Weights of a small GPT-style language model, trained from scratch on English Wikipedia.
Size: 13 layers, width 192, 12 heads of 32 (6 for keys and values), MLP 512 SwiGLU, vocabulary 4096, 8.29M parameters.
Architecture: RMSNorm before each block, rotary positions, no biases in attention or MLP.
Training: a variant of Adam for these matrices, 507M tokens, 3871 steps.
Each number is 128 + 24 x the weight over its row's rms, rounded and kept within 0 to 255. Layers, rows and columns count from 0. Numbers have three digits each. The size before them is the row's rms in percent of the matrix's.

# layer 3 attention query, 384x192, rms 0.062, rows 0-63, columns 160-191
060:138175132164118121111165157114144146104151121160120145140101099113135136172108143130139131179085
110:096154137116136117126109078088078132159117101146149156105113128156123112102137142141134161096144
097:140084136154116138153092158166143154120128155080095139152182128109099145132107138090099142132130
085:145117133142140135154143159140163117091097129097123169174147142134151148174102124103142095144103
100:124178119125142149101132108073097136130110118168143132092091132125163097141142149179125150118145
069:140110108143101153108118087130074100139124145126142096109091123115134132096136144113123131091149
072:092146092128137111148139137098101106167111142158181129124100105117109121134139152126123125074169
108:156100125148103113142132164188158127130116133103099141183171126121132147127102119097118119140119
089:139114127126132133144125154135156137136150140111118071100106166146183153128131111134166112115128
099:081180097109122128107136126086100107134137123158146125121071121143128122129149150185136157102141
092:128112175137108134105097157123160130137128114124144130165182135140099159126109103099124130141106
081:117186113118139138114146135070096108099089105165146131121110134152112139139158097120128135102137
087:137145104137172137124157078107102075128120147145136163101096136098146131105104194159135113134134
079:137100155134135097110148154150166125125140115121099154125163143140089133144109145096126125143116
079:122094192157081131129089104166114147131158108131137088126146124135094138119158144097049101127138
093:118147105089147120134121125094137096084123113160130113093083130142165131137153123145127103129166
105:119114122161110163145131097122072152136121133132162106100120085122173109124119132113133105129122
103:137088147160094090123166157142165106088118143118166129129141107125099094135125127107139126136127
113:151120148083098166168103103159167124098105108137106119166164163143063125153085137114153122139103
098:080164152147140147132125095099085109108160130143172140080113138147139114110119100137152130144136
124:117193117126172122145090140109109159131095099161114114124127132118125145125109129125130118164100
101:082130116104159136124123092120095090120096093151132144153141126109112129122112181109128117203114
115:103115123129148184123108083161146143136127151160134176138141116165110103144126116095126110172107
104:137137136114130119111142198100147122076111117140121124090105115143128106153155082126159148144144
106:084098131140133127160124108122077134131103148165112121139138130119098143139064133126106113149105
137:147160123109135148107118115144143140125175149114145069147117126113177112132097109149087127158135
133:142142100097152136111133129102124155125140133137128092159090168138116137145111055152105148131122
119:113129127140116124099146107106139171122176122113168089080170118126166107140127110142136108140185
109:122101117132111161144167143138107100129111147136112186145145140135102130087134172116183141135157
111:114134129170102143092195149142134111138115120083136145121117147096107148121157136174134142092149
106:131137102117122143142098126143157120106113117165106154115132109145108093139134129125125114163067
115:131141132156147137121122133137143168170107138146105139158169146136102113145118123132102120164052
077:149131132100125144133141175113179147132122112183134136148107163108109074136126135164171135149125
195:161153103097119112126160151082138139102166077125151127106093153098130101164112141156154152152142
132:109103159158104124128087094161116103139115169120113154124168106155112155115125092078117121108099
088:118081149153151110174097120175131137140111160116108147135185088167144143114157131106148124120141
124:139169113082131116113145159075113134107146098146136118109105172105134095165125152162136144162169
078:135124112093108118096132093115135114112122131128095100114116168128132152140124163134134109125148
086:104136101112096086150144120086130113145134107122109130118118137134115129153111160133099129104139
119:101118165161096131134115094185133116147103143122113154138153099160140170074143110077109096103123
097:184100174158126151141137146088128136181101156108146120126107129121153130129115078140175129155120
115:147173069092139119128142157106153168121157076122127109096090164100119128119142157177127163149126
097:086065156160103102133142101156128130150141180105105136163166109145100114119141122099124102094093
093:117148101109132105120151144085095124158143111106132111130127147164120118178156131167110131129113
118:142141084126116126108123127121115127130111086153123147104113172105132111143102126145145184132141
094:092107142143090107136142110150150138120114141120124144133167071156132139067108129088102106084104
094:131106175129071127117124114132114151131126142074131139133135121068100132156107112112100086082125
104:123174089122155112157103152117131146114125068139148137114100163091134124138149149170119139171136
097:123137116116069134117135145138136142133146124142154131147109135123133100099122140142135164157139
105:108086138136144153090146119120149179123125113122131135181146142140169125121133185130091130100143
109:086121174139116123141160064194131087126076158131112140176159135150116161114085124120122109129105
101:107132165148160150160126124102104123111114085134117143121105147144121124150178107142160163127129
133:161163102090162103149142133074134155113137109162132107107116148130138106128112141164115132185125
099:083148135101164148134117159161139120126121092129122143137112084106115114107127138136133150177083
115:068122142149122155142087117168098113145102164145121148115100149105116156158157105099132157099123
118:118103125088155122125127154095139101102121112172112070129138145128145125115091110144135157134118
108:096129176101121118130106095125099111127128160158125167128141104105095106089094170107159119176171
109:132125112105108144097153138142151118130141132107115102155118125117166114128155179130144153107172
111:128130113168129163098125138137123146172142151126117091184107141089106120122157115141116142106127
111:102137117148118170114120120102126107111145139119166095110143148090144114111116094125210097155132
102:132127103097136092097120167105134144155095132176107118137137146177083111141119148140148145118161
105:144145144146146112138108119122146093128080104125155116112179135091134128195099111113177118150145
110:142137081112144168109144148112139129100135123195122123127107153136148129131139139168147141140105
114:127140094136130146114144150130160142131144145149128130131114119156095110195136108158107149144161
# layer 3 attention key, 192x192, rms 0.0597, rows 0-31, columns 160-191
108:115076161149107145128122099173135075143135134124134153126152110148129178086154125097096109111108
121:146151112100152150143129128122133136122141136168128124082128129137118121130099129182139126139113
105:099096121131100094086111109113127124115165113115164116167110131102142116154101119118084127110151
095:107104144123110131126140092165138080151108157138139151162114122117136140116134142078085112132119
105:132144093114170180149098136118117128130152121153118122109133144170147135134108070169141131136114
083:103135139114127105102088121134104102092131085123108131104176140136125084153104125155102091096122
082:129153074110136131152129121092133139153147097133138129074133159166147113096077115119137153182130
112:104089157137101105117122109132125130124138141097189145179132127083124105146122143082103120109138
106:110111110155133110117140131126141132096137106141125155119106180120135091164116142139117106112116
103:121147093092154140132136150095122129155123139137097099106136162163121158138123123167128152123110
080:126132176156101119136151125150154119100108150103135155153146099103152143115112126077097110121163
106:126157107087182121124152141119102114112141111137066137089141105195127179155152109139193153152117
088:143113136117127169141100138145111145082097100097109158114162126179137112124167127195136143147115
099:139098156156083135138131132160121126149068169074150136157123144105154111117115142078093143118149
084:141176155171067112125136148114186130101127079126166126151152151116149104119114133122108128127086
102:143153118125181149122137139099114120104146093148079098140118120135112130131124099144139133147091
109:085077109139126143164100126118190113125132110100121133139084126126156082109104130122109169125156
094:133095126171098102133130108149132122147147150079155117124123100104122150082139144121121172111155
092:116126118149099102147138140150147097107095118113127122119130107124100086119147098117169128122159
108:107150068106180133127110134114183131143123119188102124085113103156138126138127096159141128131134
099:121164143149180150139130114133133106122153103160117117116147113134124134184115072139136109127079
115:130110156123122115169123137161128125120099116121121130144140151129153150100141119112098120128129
121:109170155119167104119089165120117138098155088165119111096122132138140119165133079146136124161100
100:110160098127177134104145100125157137097128142162147168090111151132170153129128138115116177122114
129:108151133139160175137136126152139130096103099137123139135128126204156155175163124136122169173131
106:102150140114126102145063142129105161101120113138135134135115152109128117116151086084095107096141
108:091152121123130116101112160099167157095172118128162144133135120095154141136135063126110089148098
115:188103147132122129098127153134158107127107153096152143166139128094106128178125127096123105147174
102:146071099130114148126118099181073109146085151092108106105127111171084118122138200133139131166116
105:137136137114107150165112149093102105153128145140147120107157123183141143089097160145133126144151
108:100068101144133125127124104122122106134115119099124146147142120103127125101153112110097145119093
108:107113173114123087129149107129114114130113126161156158128131074126133162120160081131118142142118
# layer 3 attention value, 192x192, rms 0.0445, rows 0-31, columns 160-191
116:142128125170172089141077149113147131147112162116111096110143134127152125124118093125122124111136
116:108118101178136133120131160129100108137154124113137119114118125125120188171162150055193146085124
125:153140102140110132115146149125154156165118106116164125160138156145160123126108162128103093161109
124:106068139163128106149163121151104134145125154103139089149171122149096123110139124133144133136131
119:119120099125102129139168202092190114140102097152103115140104078123152158143102130113077137160109
134:131161146089117116144094093144159092114137138098146129116161143111090100097107155128133133115113
121:092091149137127130119145148115156152091107144141122101124125055160142155151174090155153123172109
119:082151116111134101089118137155130125098129124157152139120115140129119122125144150118155123132125
121:131144125113119126132127075101148133088116129133128165138141120121090105121140132176162133132138
125:098123125126130126178151188103095100116122105154134116150150109151091126123189129114059145107135
121:129123098098142133106161170107169090153088142146080155123117108093121106133160131125127121128138
126:097143121135164171129110122194163151158109152145157103110178125167110140157182116155186134102128
119:198116151117142132126151170141155179165161143149142089134094111134110165133102137128122148095147
114:161118120164126141137126152167114092122114159126137125142129102125175131095109164095090130128115
119:131166136165123122096152144138154097136123137114113118140159133137077153147105134157127145120171
116:101115136125121123128135134099126151145126156114107163136117129138158140124126120128121044130093
114:143113169149125094152148114149136163097132138170149143126091140155110130141137112130131131137075
127:161117099131112133135118127110094117126091098134147132129125146089094143107085122138127134097130
120:131119159102102133120124144144095098129110123104115141122193101118068150097166099086113139206130
120:130160141164130162124111092116097156143155142141161173114094129126115103115187157121143112099127
120:096135156143134073129117118115146174125107140139148124125150121134092121074106113160099114150126
114:104089127123145117145088108167148155134107136114128156114124147124144148115166134132120157146172
124:122146116127150051114132187129123151109103100132162145095185136147095165138117132137118117125093
122:100117128145137110093128118132147138176121110131077109136165178101154116130154143100141155118165
115:126099143098110109133136156156088149087134153111151100122151164120152089107153143104124142119079
123:141147102099135168101128137113146105159173153153104112142128103135097133090087112104119114137145
118:128114112126139156111166143090124133126149152119110131091118125147103106119120113109127137141090
123:093149160152151120123115092149154127165123169117070134122128113083112089109077131110104112079140
117:155170140145158142159116163117118183152094114109149127126147114163138128131109148137142149083103
119:111134144165119133107124174144140092117086162120161130109137100122091102081122141132083093090096
127:115152097146121149132113157157124158119133119147148097148142130126151097147146126137096127139117
125:125135119138162084151138208121106190111152113139127076092096119117122114101100076133119069141087
# layer 3 attention output (transposed), 384x192, rms 0.0355, rows 0-63, columns 160-191
101:125112126118145122135142112140126131103127145162125077098146097147149163148134131097168146124156
110:123113148101091147139121120140074108146129136115115136159177104088142151160146104101119140137169
107:102147172113110106147142103101120148085121108153135107141140117154149133124138112125096107114102
105:106082144153120101118125112158146138154151100124102089149145102139137106106159161115089189158123
113:151111144120117076146129165100163129119113140153096163107126084141095122070134135119094153119134
089:121132178112134152168074123143141168109128095094122124103109123141133101172100115115122127152137
095:067130142144187096128137092096096120109146148139173155124107103118130107127119101123128143154183
110:124129126095105105129140117135112151126160129117132150127116149151086108125116169136113154174147
094:139151150122116132096113094120098101138123179129104074124115117099145125134187120128178162109177
103:141120138159118126184158144139118109142133157102123123141156120192141157144105091143117120140085
106:087126122121143109137115118149109113139126132143135180163130125116159099128118129097107079117092
100:124065089107157173118139160146155116166155136100141114164140151157141122131140115206129121139125
087:158119109128136103118192135115114124158157131154100131194126089136131134130134116132096144144151
096:129159145133130088145114096118092122101117103165093171141148139188136106121098143139116158104140
108:103109111154125108095141115111153113126122113128142111105097116120084094126117110143184094122142
101:118083132150054133122148153165127124118135135122108120127097115132135120121117141130136103126060
104:174144144158165136185152108163134100097103122122083171115137165163100118127104141131165121133143
111:098132138108175083155123143109125153132142095103130135149133161112115149127078104106156091151118
105:116124126118140113119154141123060152126128123102129118094117109136095179142134076130086136165165
106:120164099120138134174134094085125098156153136092104151128126132160143168109140130124127094113134
098:107139106076097147134114132125102127147131139130124163138166148136184128102141142100155126140131
110:131102128131159130134134122122125053125097135139127154097152109162107124086148112126196165125104
113:144116117155112068151145113103109107156102139140108119152127074120103128103121147134158142124154
114:109109159156136138109109134138110118102106085156144163130151145115156096149112173100148133092124
102:135145132123082099087141171155129118125146134113135114153136119091186174118112121146130114091128
091:129124132149131160117119140077146164146138087153122107132123127125083159110094066104100107132124
087:121123106098105087140079120069163148133101127123121111140122160101119176116148144131139147124139
102:115094147149125120106171112152155131093128144125099126123153148103105093139132103126133120133123
114:113092113176110130122134122106094116140084112156107120136161124161099117144140128097189190126126
097:110103131113104172137130150141097130128116115147111143093149119166100163113154090114160147145148
104:130101125093117149132082142151130135091125141148102157112108121161117133132154150139128158171166
082:140167130096126109117144172087143140134148155114107120114107082152138136121134148111134154136105
146:129135137127139196115137155168099131138139141123126095131139141152155143150126140123169164116138
154:113132108125101157088144120135111173159119106149167145078122139099139120159143115090128139169144
166:123153110142090133141123100100178136118121103115151132134122102108130118106101178157104166114154
168:105108168117111117118165102163132125124116125115103120135110163132142133119148143118140153094134
150:129161109124096125105151143124160113126110155138122109120168104155111137139112160137078117139072
145:116110149131148119156108158106108105125142139095147112098175106164118135153148118100136136130107
145:095148044103150082141119140097111129133133079098129104168115101110160163115101104139162125149157
156:070105108140122094136096163134129128130121129137104146105163110104111168125097100118101121114107
157:134125099126129133118122169156106186136132123112113131129115165113111107115162148140136142116154
160:104170132099098123152148083114148100145117119148123127141150121107099130138109130108115134104083
148:093127131100147158143126125108128141100128159133148159148158092093160173179140105102076122173168
168:135124145088119116138145130151115172142120151138129108159125129120123143128162104128154088060095
158:109156149104143078133126136101177167102147152142104108144102136074143107170161190138096117136151
140:119127104152160106118146120164114108093148127131143128104118150118136103129139155142126124102054
151:110125147115137139116111126149141128109155144101130157124092096097097132144134139112149145186106
147:169104175160157083124098116155135157136156165135137082113103118159152144166125163099144090149133
151:120138107125102095130139142143169151149135086112130167091106129148144126107100125118153171182107
156:098122140137162092185109127127096131131119129109182155136109133130136114146138137150105098105098
150:110158156101088165116116123122094111130109115089120110095137129150097148118173061143141128164142
155:134144099143161123169119125144116098102141112147119134136150143103141124112139071124114142105151
150:109155150095100148141110089121101137143131185145144165096174100128155144094093122096145104149143
134:111136110100135143102122155099117068162126131129105127149161158154114132128118137132147167116156
144:147108121106091152126133166150151119142109125153109063137177092183091121141119161143134112101155
143:090135153108135149102168121136174149095126138132132142123082132113160117154114129133105157150142
148:125111145135140116124130118109113123110121145165137131112149098150127146108087120103149117124123
145:139123126119110158147118157125140139122151131121121102105163083157125146108178086145164112147097
158:120178141121116131103125127096170147165130112116113114111118189117149169125139102126177164120152
157:106110139113116139094141160150156117149135117080083113122133115119079116124118079111143099161127
146:168067118146150073127100118143103149111157107140141112144095096165164094139126158116115152130096
148:137126135127142129104134121076144139096134122103155112115108148135131080110138092134160138118155
149:137116121118111144119087155117129109134151148130140073119116119168132155157135091093168128111156
135:137153129107105120109125143128143169147136142166155131136128112094152152142129116117160110115144